From a checkpoint of a small transformer trained on Wikipedia.
Size: 12 layers, vocabulary 8192.
Architecture: no position embeddings, biases, tied embeddings.
Training: a variant of Adam for these matrices, 900M tokens, 13730 steps.
Each number is 500 + 40 x the weight over the matrix's rms, rounded and kept within 0 to 999. Layers, rows and columns count from 0. Numbers have three digits each.

# layer 9 MLP down (transposed), 2048x512, rms 0.0379, rows 716-770, columns 384-511
494488452519480459517517483585468489527482478492505459489423566521534521532496450555506470544560538495498506426543576464517478476484530481499495573441531556516455535510535482636520458542468539503437463529505469470521559538517512467545450508531527470446519589575532567416520490522488469538436501493515517477468498581552462574491458559545567463462510543497479478500520507463565518534478
523491504504516525507518495491539521496508437499492493536483424485498490509528473545464520513530500530511540500491465491482469522460465509504532526501523508505501506510516473505519460512479513466499506510504514503494512519467474479456476502476490477482493502451507503497489486488514524486491481459477506529489539489510490459494452470515495499488534520513543502446482499492492538520495
479531491480592490485529461516436476547468473514518483529549630515469504440545456501441473490486461510459504503453512459483451516540517511542489530532489476499524460542512500482497550522511528506502255523478531530600478481477520485515483517488540568495523509551564452501524482484475437453443519509460547499487521523492485437503495523490498512477511506474477529472489477494503463528473
436415482528493486556517449521528532522485568546541517535501459478524503492541515577552457504515531460460503514493507463554529461530447469460471549491517556542554524526463502513519496525451507519527481496444480498489490460488516438518525490513578511533479501493427542530500442456468503471516514453499496473528549454445522487505509550431515437493475520518531524513550515535434512508519
517536569453486527520500503492472461562503540453538523499480483477471601529456521488537436491562506509513507574514533567486438519474450451485527518475505532441482434524459473452515556486486494393462587435461497467530564543456445493521479492470510521504515550498476502413462525454487487594464409513483562467539476431473484545402448496457500458473485554454479590536530531518422540532541
527440497499493563457528484555531477470509499451511439483441527566460523483508512505471484557543489499538489496611527495478417504548542486461452490483489515506460525407506529571479507479463462541526503456471519428519444460461525459511518404494504479577469485495576507477521511513492480560451453563508466519442506499497455556408529485507485524498471496422444490493537492446594495524498
481545454475623437541532456425413490558484557420488405557490433487499466518521555524445483435469508506540450508531524466443400507538436559532581443462439466524454494532557493484516494496467484428542480514468576582460553511534459478494556520426532488428494537455445540542477536471448468484455515377513494502548505428516533521523485542464534521449489478529485384514522553474498560407454
514493514516516508478599468540579490447570508488508491509491492444566493485510536483470470484434551490488437470496563520487520491530544515554435561494510494469451567460464497461498456528513480511490518535473520521493469528501450516512490462521487564451490452476472412542557535436457526546504514516500435544514556564564453513468528583477478481515565467472545530559495464581446455492489
543535530564476458434504484520504542548468534504454515491519505517513567512418549481522494485517525556504427506556532505481475485505452503439491491493523467514584475519471534502536555489459483516491541446507491509505527448545498496494562499547556520531460513526445500457520446572523557542559494536444487496539437574552481460576574568510494472614439468465503496421509458468444476537493
512541523491540522516516497465521440531429518522529525487542372506528525484567472459497519474571532499476556436516486540501553464540517539510470562504483527462452499433518467516526512450466524463440555520526585464491529545419536487414529425478471521506520532500488496512532485494530492440485481511433482454450439554500544521463479453508498447445567481501548455553445520532445453495501
457473523521527496398440496531541529451516453496483535457474601510565480448573520533504578443516484476432525499547513458477511515498454515511445476539469520525474422522559463440487477475520415560470502455501528479489547456501570501511508484548552468510453479480505483425549515532527448534534445485491470528505506460512479481431536573512492506470487554468497539582503516459514481511558
510534545459501497475570479522442598459511485529539468502474502484419450473549458547503469493491508455654468505521430551455489479477452512490484565490413401495529474533503428458528497542457452527476437540533568531449492563507436477490445493482536509467412600519607528459473513451489563494442478470553597505529479437433443516515528472496487520522468444484443479431433481523478514477465
488555414476518542465528491529527467537516571498520540499462449524508431452559485443485485576502492500534528524526458541542530494449502479471514504510502471476511458429502534467548566531435490495490548478479530503481467514468465555513551467564486475499465550438492453522497509535544468455461500500487492524547472500447503577536471512528530502518549514536489464479479469493562528501516
524422445560519482447487462477436497425485538551512522524537435571489525500521502501456435558483523516509476462538560474522543577469501496416495454523492526490484522480470511561487447491481562494547574513435483456470467503497464474469526498507449509502541553471573565479483469495520460402468471570440499534572542505550477446515480469494440500447505538540452551422485483522520492523447
449512491511506576518443546454528570562519545480529519524544540488483535573540487497488520487508532525490524537425509517497483402444502485492479604422469481485518521522533462561523446448549489422501491525517472470401540454475475454533520555441434508509499567436527540461537487487437441521532530519525470536480580474479544559515540610524468546477506487501404502452538529519546501529399
478445444495471464454480449523485512502538445440505491508513520477526508471554523477576474557516501417526550458444512477484498481538452461417474495475510517471508537526565524476524562439509452560459323519513518478529537471514504473527502520523505510482507487489517513481519492544518553520505515493501540585465484492494454517492438482514585502509493560502529525524455452537532495482544
526500556522513451507536489443480514521441441457539510526489653565447481499497450476532548467572484488483488517632527534524461479525533478542455460514498473457542471492596465475449500446498477523462449547517524533524450481590506482502458479495462516516454444462559527527465465548523547494490529498463491485475543491547510432435408548491442426534522545494633518479484469463509498537488
473457475506490541489508502460490459508486424490482513461477477518433486476502488495460457487523628509507424515421523544562531508422505486526457550533469565425472550429530548554495500432443481416546514517543492455527469479426559471512525472532539437426554484430519453460460512504504554599520492556488465532467498536546508508529493492519532506540569481497397460499569528506429580500582
527480510525527467521417531534438471506503516508495552515474515440519482559423540525459486499486465509494520461461459496441523535425469481559469506475477468522460504447458528460520399441486506493491537441575489524505504475475522567526544439500540465466525452479495542588503539454478481508419483564535503538506481527496548516561512518461458446569507437494573533507495550465489504519542
481523494532484474557572517451520472491498525492507505458445446484546533451534518522463526479521489506534514487525434503439528510492525507414498533500523444498485512500508422633492485453466518523453542513481525484525470463532456513492578466512518522505476505462515512514519534538508528573509479494507535473480497569519601531455447523437518520479503396541480495529452450522505470540520
529479486537503471484569496512481576448515516485534501485557447433464456466441402498418563510533513498477444524495520490512492435435433500515406520419504543539508508545547536496482481476476537480476546472501493490477532447534423494540470495418527527510490432543447476496445390494578553565547523463534493566570538566485488466490501517479485502463479496533476455502515434473509501502487
481519507488516511514509458495461524554467556480503550491527532467504487463449533468529533546464431468518511506498425483518517499490521496449491485561486525455525549542520479466472548545536489543431489647521481494557497571496616532543503428434538457530452460505458528568488452574479467492492553458497532481462478491491514369514526499462476463508508521451561456554482492551511478477512
523435483515529466504536504525510568503633503458546491517491515536487472500385455503497481519520479435584479430437461468566509516467518476497533489469548515452473570506525567568449518492496441462469470509489493469466533573471469498505535538440498478448521433465522550502497506548489544486513442544506488505512542546503585523549548474508464485464494549491530523568476470491580571413460
537474489523464454494465555487553559562553468507495436554508484520485479532497419550551518541352501512495454543485471467484543494451557600558515478473561514489484533552532461483472535493506475458502541403490439568489536486473552506417434432447483520514573520479447558446512430464476452511423495452547482473470466478520523523368561491479502542510595443433512556475428473500472504474492
540545489540539449545509503547547473540517511558533553481512478492505563501547547517480484480517476503489525495493453454547461564524449489482506497507507489543480465510423473552461483536456452532449609446505489449489517529517427459512445497467546485517525538473528470537500503491518522521531480448478476524494500478493493528557539508588446505505502485509476546507529567545536474533443
485534563435484465507541480482559581533520438508485460543503456517513541514534526551456543479513519488526503497477413488466499519508474522453525449490570514469498530536506540487451487487484524480487551464503498491464467515468479505462515526501517534527511571490503403474514505486513423506490456423482479455453444582455593546501538468535504489502432475507478515450401522439524483458611
494467542449490473490553509516463423610504541486511500471545472479491496553445481491471469492501503500469494534512477447517487544597493490508505486510508498529496507498509449585554599438527490580606524488458499514536530443566545489451490514503585543542495496483512531477455544441486458454477579495545519502429518434411496512481546554488539545498472480435524514500467511433475450484522
540478498501509530519501474559512483525493495591547533505477442546454461464499532477579499458539522473494465480524502458513446538536508494502494471543489481534474503520563470521506535490542479536521522460452534409539457498542497466548510489546493510502456464526505411509519526517531529473516523476517440447492540498539513575506540542486518461513472512541638500488485536440494496426486
474467440469512508500445455466498510522482544522534495551564571442530558458535430491451532459464530534464573494492486405451411531543536549513456464509509535398499477541469505482567508521594476555535454479496477526491534462504579534486526490506542530547562597519564522461572467565483476537494487501458516530534460498489477487527552576450455467535426453414508462434529487534487517529458
580431454501471475441489511537512537505515494485445522486416490477518429539551536502478500483513479509607527480556479528487494422440501479525497557530512443528538411500557504532439454516498464480522500452544467546434499486473535494551565495460470512447521502424529494525548522581501448498509443435461555459493534469484526504488525551531453471474501479529500464486528448429480517484531
533529543507480479503476493442509390493526532477538546566444494510494566516516511504458521532521514511514495550550522553545489550466455462428514470517521529504433463496505487486565508568522519484512568489483412410478509525515446451510607543528460519543506468506486556493486486510416462527445518492524492433505539481538508495456511486510517465490495503520542540510488480475475510498510
427531462514417526510474542514509444537531465526511603503433564517501572553538486556472418556468492520488494577431456483510501487447512557431516592499538469463475492461538511533479443542426531550486487513488506508508533533527527494461552440503488495609451407547564544521456470472490436506593554468486509514453523526516515469431493530559568485628441501494500471422472567550498516507439
487443533533431457530521555418464461463429536445515466575517505464488489555486515514477542489616505471462496544551557471513523500435486551506462518513513498557503583513489460447460484475499502584544519550463485528497423494506497469543543578473549511485453508488547490499509481534489497473418557512541495471459531551477529494495530460515473508507624499463517479485556512473422459561500
508533506479418492459535533498517570474583447447582513496489463539506527510517525586509500536579604530504455497556395426520537531446414509485469502544548437409511498491400544557592444513416450487503499509545539429481472485500494490497525477519502487443520497481444440553472539512492505517562459435555469464498542524436503519574515379549521484558531502487483486509443540533535476417492
489423560542568480456504557518469477513488499540579518537414430492543491525512448468557422535534512445516447458533475495504517493584490461540509496488432486474509514508487490494470467476478407503466625472511486499445480521505553456577480505464441492549558520447525540486463515495492535580450517490437511458566499510466425473478513554514591473488488518492497504552486505469518555506503
393471579512578498492474516464531414457519489509477445510496520505441440493527531451529519505480438461513505505478549465473443543547463504492548540502558462456507512486514509451482539477518417438452490471461536527451457530519535511571506446418467481506487509508531524526557506522547468463453509493516493464461518593438549553560432548491543499465476498510543556535498490468451508453426
465565544481520553450539461443394564515491523489527501496563423514527490425516437598447465484533538427490517471491535497483483527534515460516502476546510435475483503512494475458552492490444513449523362532503559541544525545448514527545477549512467572536507574466552524515560475556474483493480546519586544542474476616484517469504512569465519566484513495454443517441486507407448476531477
510538522460462450433468431494485503535594538528506487489580469534524515521470463479492442460479384571536433469484496522471511476454500446494442546491463468493494466426498483477533460563516558490429373449482571455447481509423467543560539504465489518506567499420549487494441459506520515619448483454505559421448511543456434503490576520536569516531469494560381535541459476479541555534507
500458490490498502489524469526563478481504508439505514481492606522505505536484511569429562461543502484516422512456506522478532415446488440461516471507419480602528517517438425499533527482543515429505404483499495492460531453522481557590542545537523525475525526498502558552563507492518486524545477479515480533500462525552552555539515566487451540490528465564485526469504429426429463535515
509535415522621485505554472444454484545480509515502516531475498520450505539481513550559577486483537491453537471543506464421550544563485477515453494479457432456511538531528517533519573550508481505605421526458499470476532486553452453556496543535501542444519480590529556493526480531466537429460471524483483440485542512522541501517501482532510466543421500554566470476475475513431412470460
485564504563528507463518532497524486474433471447493473496549470528540483528499447539476465503577570503532561486404537538463402504592525520461511465555535572551561400452527490512419546513579462509522507531437485416526517460486576482448471491463477512429470458546474476494471485474489469505475504529487491506570508525527525544490555451517560595496461484530460453562525455468483517485433
573508525495464513513559528532545540534464553564543512476487560544479551512505496499538478504477479515478506491527511462547532482500464529535437438565500503483538432475470457526475494467548468557529219497448539514472493506516571522485510501621515507501503474550487471508485531476500532495508487493468412499523539493524483529519414534499576530573547433514742522538517465535473493498453
543471508418531498529578521529499500497496507508529425497451487534529526528509445481489523478539520555490614502479467397515524582517538558551393498574497540564573554521556507515511480452552532526465445516534555481497475525440466521527481548467462463536478585418566447558511478507471482502465440427463435431565456460402524492503513500565512465465484540455547454432495492434478547444517
446540489530514508487505488468480509538568494531549492472464425487514496514558463496472464481531506540482539505525527527460507501475546542479465518486596524576431519471551523504440486486444461490499617524550493491510555469522522524485484519575547458485472520439555466516517521436468488486470461523441472442510472460464581477490484430572530557545558501475536459465449505520517509489507
449482441409516465553480456524461529552452520534532500512510420527442536542477496442463484509438519452484518553518476488488543477508437550532501534502417539503481468517576577434516442517574443470523534511518504516551594492567513519514524479464464509476460516466482473499497436576497479471546448534505572553494469486524536459544466478516567525522482467479518509521496489422536543508437
535536516493451534487467498517488488567447464455516500467563740475543498520508505564489552456520534551567447501523461446463480554462544517506451513478541452456496548479492504450508457460506501438484432545490444529480498523491457534570552561612466488497541549542497567493534502587487521518509506520579397524502470507498542449501507454521468513461534406537497507507453469506469443509396
594569557608537482485527487515458480451520453450570474565515503504550586523475526597475512491508542499549525502497541487524499474484511500537483450496477484466457514463542575503488480530504491456426547480633489511546526508534445484486542503450530498458505563543552500505489540481475526572478520419520451512462493458495498538464461503456418545465483416482502442498476500456498463465447
513536484538487442590491467496482527485523460471530434487445503556539441520547517475457563531528481465528554510555497507497477498501489418499464478593527548404590536487505457494574532447462461484439536516487556550507509592525514513537519471473490506519475497517394539512498505467503452463517404453533494506553442440454562523443540520553546494461537454418482426484474477587511538500452
522434546492493533578489524413472510482502381535489434530465473447491538410481442519494489573540559505450555445507530498515520434421550489450537452465501534512541466541434479480501455558510521511615562485501471547442582524496529479527487453542494554566515552556516552448459461516512529526544457464498472550449472518465495498462515468599448474468553540474503487460509558493522528497594
536503514482506488528495474533456439526484547454525496554507477410531553553498508550550530447547536533540515493527493450545579529498492430452456531589556524483469492526507519414497517479506449461525434491505482498520430473467494482596463457537438516557506505469503551542526498593479564545476511508526456479528441536470482408495546548494507513512486441537599577441505496508414571483518
441553419480455485432473455528495559531504440494462505482499602478522486543463450528461566493478501550504553525490498536490515473540537419473521518458528472486541455450523517513534532449467476423514525528504535539526522543494473525475509498517520539522511515499500591510481529564542493511489523500499473524504561518510498492477458509599515555450493474562530492475518454460502453567497
538543504534606513536454520435422516468518517474464559521580525489449511493489541511475530500505451478528505491538505502471486564474510481456531562409535438507532413473511489507469455446481529476534511598538526498540451457600510516491542454454491457530370533462562544513557520450465486452440497468520532510572449540492533518483474582479509552513405589424562512506469527502471505467499
513498471451501513482490515504471502513481437488456490479427557540531541505464508520484487523521515487530548484445499467429514579525446469511476450575519470530522556504567508528540509463495473567539485489496542503471482471469509493449519500502569459451527493478454514544462568477505558545545488488462548518482497488498517572490535516466483516483545477498474498437509479498437536516473
505562498502499491500501506511526480514462509455417522483517499504479452464497518512525475502493438480511560478508441517489494454544490496526509543473483462458544455496544511489479492489541494458511502485478553507484540535488515474539516449504513492525460502409480508498451564503503567553462549493505572447482508500451526526517518458489470482508501465430504471452516511470479468503503
505519517464502491489526442510465517476499524508494569442431528482480534525492538477507542530541527475565548449540451542513484547532446526542536503423484533499591493515471469455486491508523487496515486429491553468530539542519515518477553521484464457522498585452508459571463528515505510507486494536492475503466466536489482484557537496498555539529497522513526504450571460507440578457478
# layer 9 MLP up, 2048x512, rms 0.0356, rows 717-770, columns 384-511
511553489532416482514523480458477505533473488536469485480481404495513446490474508423535489481428537524486516443510447502513541485451471556499573507454527532499543531442489561508484551494466524525465530457546539427471482516591535468463495534485518515474498470521465455487519461480459448511472513489420505511454513515455509494518538443461530450468523543483564486503495520504469503466513
470554493538554486475561510438490435425526505518529519516501505539446478422575515471508452557510450495416437536460533460490462475407459521583474543530527482522468464523537432478497467624490424501550477458508452508497437475542440462485484511528585493522511450536559507562538439481546467456471509429323443534534504510521449483420484540475555460429532509462424492603586545488521469578500
444477519518520473510556504448470569502470517490489488529510495504516406499519547476478497515497503509473487519503526549515521467486516483543452550504524533536555506479500489495467549477451494546569498521530478490466516473501554448484591552528545518532585523497469476509455501425493553403510550538485456492447530486449450411496495498484547477502437476509509431504580456521390513480502
452509524482541483540531471525605547444467539467466477517522529488456478505472548538528465468445609537495558462545446392495515485450510488486500450511457500552477552486478519545495531497503536486485509481544499514467487486504443462473532536535353537439534496565524400454518521457447539476445492477469493564544437522532518515537512539505548487503455479532552447547515490547462451542437
439486456518472458531555470465530462436475540505499493435485477492567490512540505475549512455539520499472523563484470500483623470467457507535578471523499467496526533594486523431526532528556512449514459481534489471437431496471390516487547483517539502550543488490482453508502454476444474453558509427512465519515574478514525467483435541458557509501545454479543545428556497451489489463491
429550472509538454465540492484517562473481436528477490504458460529530473470553519475505458542458427513494468483466468524498472453507467536480461465515580516546500480519513438557482483514466467569534529465437524446497507559507556449505552514460488493482406451515512487608442469345498510526488486439486476615517578575510445476552515536541471469544525496444483501505468540521496535535536
591472477442520578495515487481559440526530501498461447488533479542497426500473517460464494553455548444502491482545436501539502480505578489489534488474460551491490524435545483591530445510535544491467487531536477504431511534540534512552534462411505506528533465473541491549493511456446551411434475473421483563504408495544511520553537445517516499508405544500519483479520493517489488544492
484539442496470492522549482373435531516546497503413521551469476512623426520606480440489538498516514526529467566527523456452409488459493444471462465478535494486349537484576466531464500453512497517427534611512471483520557548542490486475398550468517466448506465533483468517541464517444464525461512491448418491500563445487544578525514544606514548481468475540515513470524486541411417515454
524491471495475500442451555462467530598494524516488443492450505440479424492452469525526457517521495495544595501559480525504506531495501481448480490538506463503455510482559508459554466490511477530509517549549501498474476509522402568464495510564504483473507423387487546483454414559456459498440462522437513464588529496503481403533444503453570508532362490548457473473517540531532496603493
495531463504509462450511476463544536492549550460491405467481475504536500544508509474512455535493537519472525498476507485495414438429567470475480483473473427451519482493524510540520507579509498545476522501515544504471514511508531488507558516509435518458503477471538535504460479489436497427504479476468488521462497513478472501529527560496513571429513475518477469544485529517498539472566
542439455547522509547444542431552493515503563543516505517502524478525519531489458507481506507458561537488529465418459498554543450466557523403504542497478588531374480549469456506538461480514565488602526501487385541453536489458570454515486507479521521462491519488585541413552582508475496463506490539437491525517485490513514456475545471489543476480483505531520513511525453511481535463493
469493426502425500568488532458513496582472499531575599506512473493511488464445548478488506547491528489510476552600486574606504480421491489518440492457379469512514472524457487534568469449551539604497577450548467445452485469506517513469516613478415461462503529487488479516470443441448506461467449521513501490484435455535496498489480502556470523492481493499494479525513516534496416514491
432595501511469458545455472479501473481499484532568434446538510526475471438536465469539463494464463485462524522572451549520474482510515514506532489471505451511503435532556483405541515466473467495506510428513497485512550553506524444511393531554540577495513489487401526518504482539493508489376509462482460553497539478482477569499405518468477452546458554532505473531498491504519520473503
559457508496461439469494510500522436495499545526525442478544423525522472457493462467516447471484533457478535495497525453548514491545485516489485428552529524514506511454549544476512523500470494494486472462502527535545493535507531498447516490499571482459512486515482439509474494492506585487500432476414482507510446507487516478472524403493470494448516538507555514523487507512507479521539
500574488493517498516504511542511472519631527502440521443479507457503495520581596494412438580442511497443536464484448509501448466533460515549553502495548478514516522488417518447472602558461515586514471522508493492495579502480447460433473534477508562479498453465555436490503510467490460440600510511414476553541432427534464511543514513509512563506543484470461475535485496487471458505540
496508519531414488508499548462449494473493513492506508510478481496493450519491538546490564487457523512481539538471501541587457486518517541442486465536532459449465591473556509506439525493508483543457508475533465519498500451435526489476493520435488499445542494452534500508471555471391421485579510560494504478531508441602538557520475519367507506460416552520595487513535533536528477505480
579518501546511505435480529448517451495482558462594473562521502442479471522481478482491421497544501489508514452552523490533472516496445491484482525485507483434441581433532445567520452526456493529530495385467504481489509565505497442496549468464491468461420498415513501471561597552497500513496445546429446457517501453473503562519519515513510504488522471532503525509596501460487455464534
436573505518433464511507468516476515493534485491596452514528479454452497448522505479531457481506442493507515474542516499482403442509422518479494501514507455564551469479483455591485514499484477543490499449479525536470454430480423457486492506521521505496522511469461449458446459499556496464545472534393477488506558535483548499501451432568535509493570515468525541508455461565495496524528
522516486501517534440520550459502535559472554524531478629534451470632500473498481544499565499502489510446502482457506429465442534499538517514475483519538534489470541469606529465434526534479496432468506511500451486499556524519477528494547479560540509481447494576485533505469505521483445451540503521454472514469516424479533524584486532585544441536461544442498486542488482551479565480513
519504508502540476548507479502557553501550512559506441475487490517523456589485467443577499537513459532559452523462465574509547479452519519524575496521503579447498506502471554567506538433535503530542455429484413539404566509458485502528531505518386541478519492514501511585555519479517537503446559477496488516510413509481447522498454556452507581509395559467457503532535596524466428592470
512513482520471560484393571452497535494606587513539529480484495577486459459503568498540462469459538473474439511515546508512481515494501536494532494493505523571498587479519540422553523508514440497561464496545460468448569410519465503452516536417520357483526470498517485522553522449531480515487512522522420523577462522521526596454545521548524522516493573477501546510501526480487514518570
490530501539441512483464502498554466506456518539559456505474511525478485474580518516543553523524459516451504560513447486485552487475492444518521465570484513519495464517507458474473426480487512474479481487535494455475448475491463492489484540501538480505536543529504445571473415448494475439509527482507495514517521452452502537483495479502614491517453503469479504448550480486457531557509
523454512505519501441534506417540463500530495482413509572490540475510531497535452528476553573487429488479480524466576548410563414507489530501453440511413521471503542491553435531557545508439440458520477492518533463526521503576472487454529518452558469526509525543490461480494540490481541509520425552493434472528527544464516542472504515466435463489550463528466525537570505470516405509537
472413457485451433531453553527541504503487576456458459566488507503449472481450453498490457489421550452559436430605450494526513485496477510511559476487432535476553560464483480588494538402558503497463577523508495436465542541548453533448587475547491539472537477441507559430449511570543476466504470479508508424465483478512519504464470508492463490479506499500576460547512522427499557420483
467505506521505526523530579485558440542540492538491474444486516513509511486516548519535487493476458519517473500530498520472468441476578448438464484471475511503509511502491493561510508510500435499460540588458482504531486517449497443483522457468495487388530505487507501494426544503509530504495501498456493555392431527549544448457567404577463504465556490529464518531519509505558529600492
483467536451491517501475538418515555468484520574556554491504447461535489505470537457570542508510460407454475488470487545555492516432511530508558441494467541536456476481506577475458510485486501500466494513471477499425494407515535422494561470477547427543525521573412515523506538407534569476462513562488476504440533399465526489493558509526507580466459497476500429503485503497468502506553
493476444447448446469545501478534470499561489549571456529466511497537534493505530544535551433413467479550506508569511536479497496548622522459479546549506471565483524517494442477506609460429512522560527447557498472462474543440562483508432524504440493520520560451581464484527541527486527491483530466481464517500531462565525544454445569530562501597438486531500484577616451461556546467500
490446535510451518493449505505484438525477464460479476487525514512471471533487497522541441517492499480460453478561536576453479466482595498485526448437531530540505470426513537480517553437508465511545515513478481482483513457473550509509474520476512391461468478477515494532472495437483403528448545546466400452524507515498550535484416513556632496479536536566409483539578465489472509528508
439463503515470493515511560449427447538538474571487498516487468531508440584526462506499497487527480472475563550498489466529521509495488595501528463511421535502483579459458488533521475517491516542534497501534517492511501584473471526476415478493486523497414532498512557465541455546493505550544513503467508487473510497503463505514460471504501510450507468474556482479519538503551491515456
435444486502504522574487506544548490513491543505504541528480504498440481511472490472493555508436525517506450491499541554504521440451563488543448473477509497459501530501474559477496568472514488495486490482552458493473470603457485552491410597499555488539480445508489444537543480494549445464448475576479480534483480463498496593426424423500560443421429486490541500544483522484498508503447
480496553547499443479531460398496419438476472495527480522459520470517519436485520508515544479511457513519484475446525615453483506464493466517621454494508476547493494471470551497513449538553504457491528437544512404432523502540484534529464524494485474503488523481503436488503540523554465475512527551483515499596545513570612550580458452496467527493549548481496517478517489526501502503516
527534495497477528511560496456570461557574505500494483509378476521493443469477475484516522489500535514515526533515455479466499494486439453511514497553525471460480462525535496493526534466482500507482474535529514520552469414557437423418462561506453554480569531481494460527552478508490559448524483496464479468547532501537517503484446517505573509527475537511472472468483503557479497528536
429526522492542514530493497465554496498476509501481497555442493540531392514460493480485527402512497515513491433483477530518441534450507501520509515542476520543570449460530473585500479487483536544435498576442460522473400466618454499488504488506478394457492531436559510471456425471470448501509476529508515503456475480486507444507495495465470526556495419494512456502492418464549488561440
518525454545489451467524449528445408408502515511430545536547429479557510489489462529528484530474505499555532480464528467533557501476550430436473471532510519588532526483479520480468478402468522533532606509543457477523495497481530520445523568553473460453525516552520452486515431529472482467459517461506478518507483523546588492444491457521520560448432497551489427493486526472634515545476
525574575534472465509483573523581492508500519526524499478507542496437475494492511476619402496458521488481525438553562486495526537484474529546502407477489454549457490445515514498567519483453451543496507501544457462461536416526477484471496538513440521478424457458482483544495541502531505534453558475433464553520469580517575475497490538519495453509451522539507508514489576472544486555487
549504477543395477515507477442562521519431488521521478522444467516530522479457498457535523483534553526434471479460571567490517566466457495499503493521505484563492452519452521561451545439533571549449547423460522493456506411482530542481486543496526383447576446495436491479537494514442488350432466469520465546497463519480510455491393490535460409485394495510446517441542543467533507504454
470412459481489465518547475449552523505505504540508446527474502470536566445491532513502521540416491537542482559467525479540460502441451561497529461461543561453474494543517496483554548468520494534500479401531491476439422552475491551495473511459517491517509507464487493499513536488548539379546479490474479546548567479455479550472429489510523510401496436554532473515498492480601469550490
434446544542467523505502474460498459526478453581485488534488488425529481516512473428512486514517529556468462488523455566513416472494486527541526500473530531495487479443530480481499489506546453452598527424484471485459509540513472472450514547505547503490463535483424535475446439509516445509524461492456474477458453449571511509473488417502532493498445547506492511503509505463505435502510
531417492482453548455442504497556440572616478512539412543462542463490480524463545545434567474457451393470493491465498521426479510471545461559414423543461558574470479568482454501435514553471458504485498499518473533432477503560503469451422479459524558382468515448399419458558515486545489510509499469498461437504457440501524578513499484515518501527489489497489537589515485540490533577526
529512494430553523480490477461513507452525487548499511534444424461455467487515557475520500479472520473485486555595470465466486482484483537433485426492533512469535463435480542527544516572494506519449523471603506512477504547514461475491489501502499523515519579521481533529531501474476485466507460527464471543529460474524533523555482523502435509546488460529417480478513527560476545518511
573499473495373500521510499511480415512486541512530513607542493461514530483461569531517545506502418479481519490515521508572521488502470551542483407571488418569575537478519506533436589533469498526515456422528533451451553544401498561446458482483483517494462486496537449501489539459436425485512428462477481411486487438508515531395518481573488448574474405542498465557585494487569494436509
468505398501519468527485541534432490466565494511382447516555497467543558489492532526507479499460528447500434491534463494512525506475597564487622511491466498489493569473399490545498455481484557533502470462492517476546470566518451474428496526528505450496549524479555527421482542483500506488482472520494440494542531470415529520489495472486423589544530479510419495577534494500491498476525
531503487517514481462449431522534514468540470491473453467510426507554497515515462539494543449460471496455513505542506492474504488472519529492546513473476546492466503533559491494475508537541524516481521591539451557504497509556462498461487540497522497459487491509461522464534414513541481497478489499515412474559466528457546496498518461454510523562502513456534521515559497505498518567524
464550558518470501433497535511507404515483491524494507451469437475510476506488489500480552477466546473400490533483562561455501540476496526484471453502443485529499438469501532474515523419506475595519553516530532465513486446540445498495480505448554519442485514483432468428444523498605405462502458455471490512473480446456499587557498470541521553558436468496529500476521417530525515443538
486474552537468494606507403509523485492535488539497517488418518500575436506447506513569566511497549524505438544462536455548513455452504599504475471474531592469472536482521554513475529523529475549550542465547462448490518481465483433541477545551543446461540520474448477485526530492474428550470494548450392498505454458529555481498481467494545506496540461574431472516538481506536468570485
549477448521411552528472505504520524461499540589568505504491445553581463478570539490421482475559489424515531475471489566525536445558522435465498511449543527497516528481493509553496486539453480533522514534498558421511512526457555511498519512557438506519494488447482478464394464399556505500500512498500482480451498477512546496459454514534507539561554459496483483584521519512556574526517
500434514500480552516539484479480510533487466491562455525515477554499482577446503497425455548546531490466487512568529501545487515474503474487465555482492502494501549526421494490533519468499532548430476469585497442533524427488487537445500512474446484484503517437463474522478455500542476409542455523482451508526538473447549563465491462512499469526544505516514592537600459472507458463474
497481517507476509498505523465526486566475513469447519435525570500532515503486530487421537492497458552510520466493496490515524477493543542492531434475473591566464508497530568512510481506453443507519441489467428549478458487484497487432436445520514475508496457393494488550466419456515485515494456466475457531515472575552476468466504572548529542506521455549577446524500488448618475481489
522507483538440565559472512529518497545495483541488479484436469528516492496485439504534507507483516456463473552499483533464574523479515518536439474510495485460486577410486549425467466459530474547501513502530427509426531510577441526474518582496570467509503557402520504510512509492504495509424530542498451504558458486508544607445494465447549525517485444518493444525493435500466532499443
462550453580448476522470546477586536521498487505520450458510493443457464526541495481535620445425482457532476531496488457485475504464494493507527502542538531518456488421500491527571561569584506510428550566506394506430484446517403499493497490531449455567444493517491518422527492570498563501549416485466464487502493436521560552436543535508426509450575551495481470539486568557487532572483
518495484594480517534518405498612494542501503511506464541480495488520504440455485626505487462512522555492544473480474547490549495477509456479459439494413484549519562492529541444467504465576529467479502433573472460550530567529464515505504436498519479456518462539548471503513535501534465445514547435509469545462463538496538451457493465606519520445520539493556444532601556502535443570503
514502506528507495480556500462494482570500529503491495493448456441479493470408501509518508470491485523512508459410459513553497447515538562479469455539417518534464540477462462589530448478533499538504499527516485481526523548571475490533484505524466513438469497445530529474456488479510572527540516435485549521475439463516537474460508481427526500577503386590551438529536521448575511455508
466519443481518452565494516418505542521435490441558486548469481442466511485479513496457563497409522476547503505495547515466468500517500535460515501514457506533502469464506540477479568482501435528475553508489564511528508473567491519466458510491566589452434618480508406410567521494515476459492444492495521444480456517517512497432482473512484498558556443490518427521552448491506478526559
523477446499493485447489457456508476439469492503551474597515450445571473598494519529525526488448497508479472581420455532533491523475470538516461499532535417522529503514484492498474479527511518468441480519540546563546466533564508564491453468452501443491492392485422511487446494533514482535434484523479524430498555495446515572549461472497429469548545455460470518462517482476545457490469